Part of a small language model's weights: vocabulary 9090.
Each number is 128 + 32 x the weight over its row's rms, rounded and kept within 0 to 255. Layers, rows and columns count from 0. Numbers have three digits each. The size before them is the row's rms in percent of the matrix's.

# layer 3 attention value, 128x128, rms 0.0623, rows 14-28, columns 64-127
086:147149124117104106128126047181155099153117181126160120216138139081115141200160143129132131095119135134185151164125119127114139176129118222130092107122175104086091125121207180172146106146098143
085:138175121097157131136088196139170196088110128111104148113116105111065117155156148162141122085159137137117126105100137134085111183194116049090152106084153100153133174117098095145086112148078149
089:181108095160097192143153157117151143123091079089107138137100143112082192185108132159102141156107102095118096136122123115159112163115122128128167125173162110132114125146191111139084097102100163
078:171040120153128128169111206141081175117119115163111143171178117121130119156081130074123057096190122120134108110182128171146099128174149135108096169133104148102124108085121114155090126159130111
089:112116113146092103150124150121139157146156070163149162142128147104100107149130134111124207127169101122159102194136147087139098099118135131129184137127132125196145097120063152168105182058080156
084:080069120106050167159133160111143203183133126148151144164153163115132107174126129086098142089149144151129114174169159117073135088098132116122115112165113125132101081126148131154095139072135146
088:141129122141136099073136145177097089124094147112177140088142097106161158123184151176118084176105139155073143026092125127089109139139120127099160134110160110106082173199150160097153149115123131
078:091102108124123127118093179104160123130150116144139187083111114072137048158186125066163173156209127138121090115181120115113121130145114167179075154097090136158208075125100148157114123186114142
085:136124104120215077159162158109126114170128136122101141157063139117163137084079116156134107143135126111151115177108118101119124128130073125176146145105145104129127116139080138159138149118153150
086:197152092136109087153109115111164147192155111142121134187108119154087165137094080151159183080095150140125194066100117073190111153166133126154097127137128126099152182102064107106143137134161127
079:108102129115180138042103074164137043147108110121138142208156141170131143082091113118156147092038134143073110098102116107148109082131126090142117142145110152135099154130145122123147098147146116
100:144157126096106112083119053153109053084133187141160094139120119137134089167187121140166134124097157150105146105109129157175109134149140149145128149082109111078113143117188168116155051135134133
095:099144115108107144074133108084110094104148109122118112136067141145111148101077116151099132141156107132143137166117110105075059177144147068137148142093089162119095121159165147121154134221118112
088:162109155122166158145112106101168072085150111153099156158243125129096098135118142157137129211141100130124106100169127148177154158096115116152109182179107145086137092119113155101104128140111101
087:144083114146145141135150155071114102130150135112093110142085106075101144146047100104107160124129139175154147172065162093131102120109105067148149144125086128174080125106173077158209092107173140
# layer 3 attention output (transposed), 256x128, rms 0.0638, rows 14-27,46-59, columns 64-127
097:154111143040114154127143175142126149115111127072115144172077104045128139129073157177111146148113114156118115104124128087076125071131134065096162119118115168110111103102099130085112144093099046
090:082112156120181147120102094073110110094130122151130115148174102113162107116166133147147121117136188052120157137146126107110061101092166143183140108206178162099197130164106127116135169161171129
090:183137160172092111090182133118123090135161111138131124112081135117151146171183142118124094103074132088134212121162102157124132080138108149069190188118082178151108131136106130113118173115102108
090:115163113161176118073088055159161098119160151108140143104064143182179120125104172123157131152150170121114107128105105128144152138106126107083137155100091134057126152199161100162120103117133095
096:128156135200151098074118128130115050104131138117136153105085176140135127067139094169126098122153155095134183086093133160188077089148173155142091129127106123118168101179158153117121175081158114
083:140143147188132095043131124111150098089124160143151131130136113122095126082130094154163079140121113156073114053092114101150114143101116174141067188124084151126146133154119179142095147097126071
096:105079109111132164119147097118110152085109140117076098174130086081124130156130143141119150128095137126058130107055131083122120118096146120139168055144152110154090161065102133092216098182111115
084:080118108121166156147073123132107186146102128051117104105080179151128153097129153127148121150151104153067104108098116181164154118123137099138086131091128115100170170191127138101109189105128115
088:086157095131135168158104123108137151173159132121153160104124141106142065128140130151044145172116221133143123107142157151093121101155174122127127115046149151063154133120129102108101114115127145
087:095093084126119144101147115161183158147166036134100166107087152110159151107120108093152151126070169122168217172177118104165107064144132162087161074095120170106107121104145134147118110131085085
082:171090102064116115156151129131186116132142117118126126109125114138116149144131150094095125131117099091151135197133108116106173163183151158129104172167109156192089121109102115208211082123089163
106:105065117044113126159105173129112159093123087114102119131111113122131121147113163097124131127147091140092120151134130085068126107143129052099170098182134142162084141126099072112184137169103100
089:124103102119076122175117173126134160160121152137086131162149099215124146176135153082105075122097097096131159134160142092140163137168121110177192104160104123162100126099150099145156155154147102
102:147124160105135106145097144129099126195127135135123161149097154165083150161136154127162100088181076157153116133146106201110199088154102037136147168145082107174106081163160147120094103110133103
086:145194118104065136123106145105128067135156157128149111168128102093154171141135100178125179148078152059143181135211127179081151145119088171080090118121148085118156133145048147131110068112121134
089:087080153114146093099106078091148133105121122116079056139141178178162140125174092133180131134115109107148135142098106154119128102084141135177172082153106198096144118091127184134094196102140089
095:117120125090076135124166149144108128109114106138079105172107138161154136139157132079115169150117153099090190130108165162171152098154108132146133103080087208209154123110086163096159089111127107
080:134104133103091124127118106105181125129141117158092151116120172120084170106061140141134155133110069078117071094105143133095113109138095089088175101121143128167117170115135084149119125132089124
090:093133122158055110103077110160156100122116142138130068131123170140111189115127126132175144155095101118124122113098095166066149149149156155117126009167088112155130165110157114101113165085119069
086:118110167157168115096136111156168094130127149154152101113107137147091167129132146181155112105129089162142071160081084161052175126188113148107147088188145163169136162109107072104166171140056109
085:108168155137184098113133174143065048145137147166121189200153089138189072120136127077148113093157129139085107164116152150233088116063140181134110158147125099101150104141105164132118141163155090
084:124079147163152123106106029139130155152164136144166041096188156147089181124150110126125136105020115100131106121092130139062135149155175135140139057163134151135099144056088124115126182100080123
085:117150125127090207188123125145134145137127132162121153123112144138115124136104134079161121134155177092134124079142118115099149118173123120076193175095103119145066177121112136154118136155116155
091:142147057125089185081124101097177182119113098135076105095086118105091187096160142115090101136147129089125195124168123141135168167162074078137138133112094158178076179151206114128170069091194138
082:111080108134142139157132185144129101103094091093148125136146124151125095143101160049071063116132127140129178157127149087175127166125123089091131227125105107153082124142095161198152120142181150
100:102103101137160083159099198095084127108133098116165100129169126105149102119150127105055144106109165128136152131151141099194067122028107106122098171106094116135131094109048142130063151165180140
108:085155121106098138153150139085143161116116152057168083153118116143124087137146144050100113086151154092138127140157163128152160056131095171141127125107104136123194161074081139086044165132112168
085:124058113148131095147194175085047113132140118123095151113162171097161104125123083122150136090089112105100190104131119111132060094122123103158080087105129126128113043144114121106117134090124103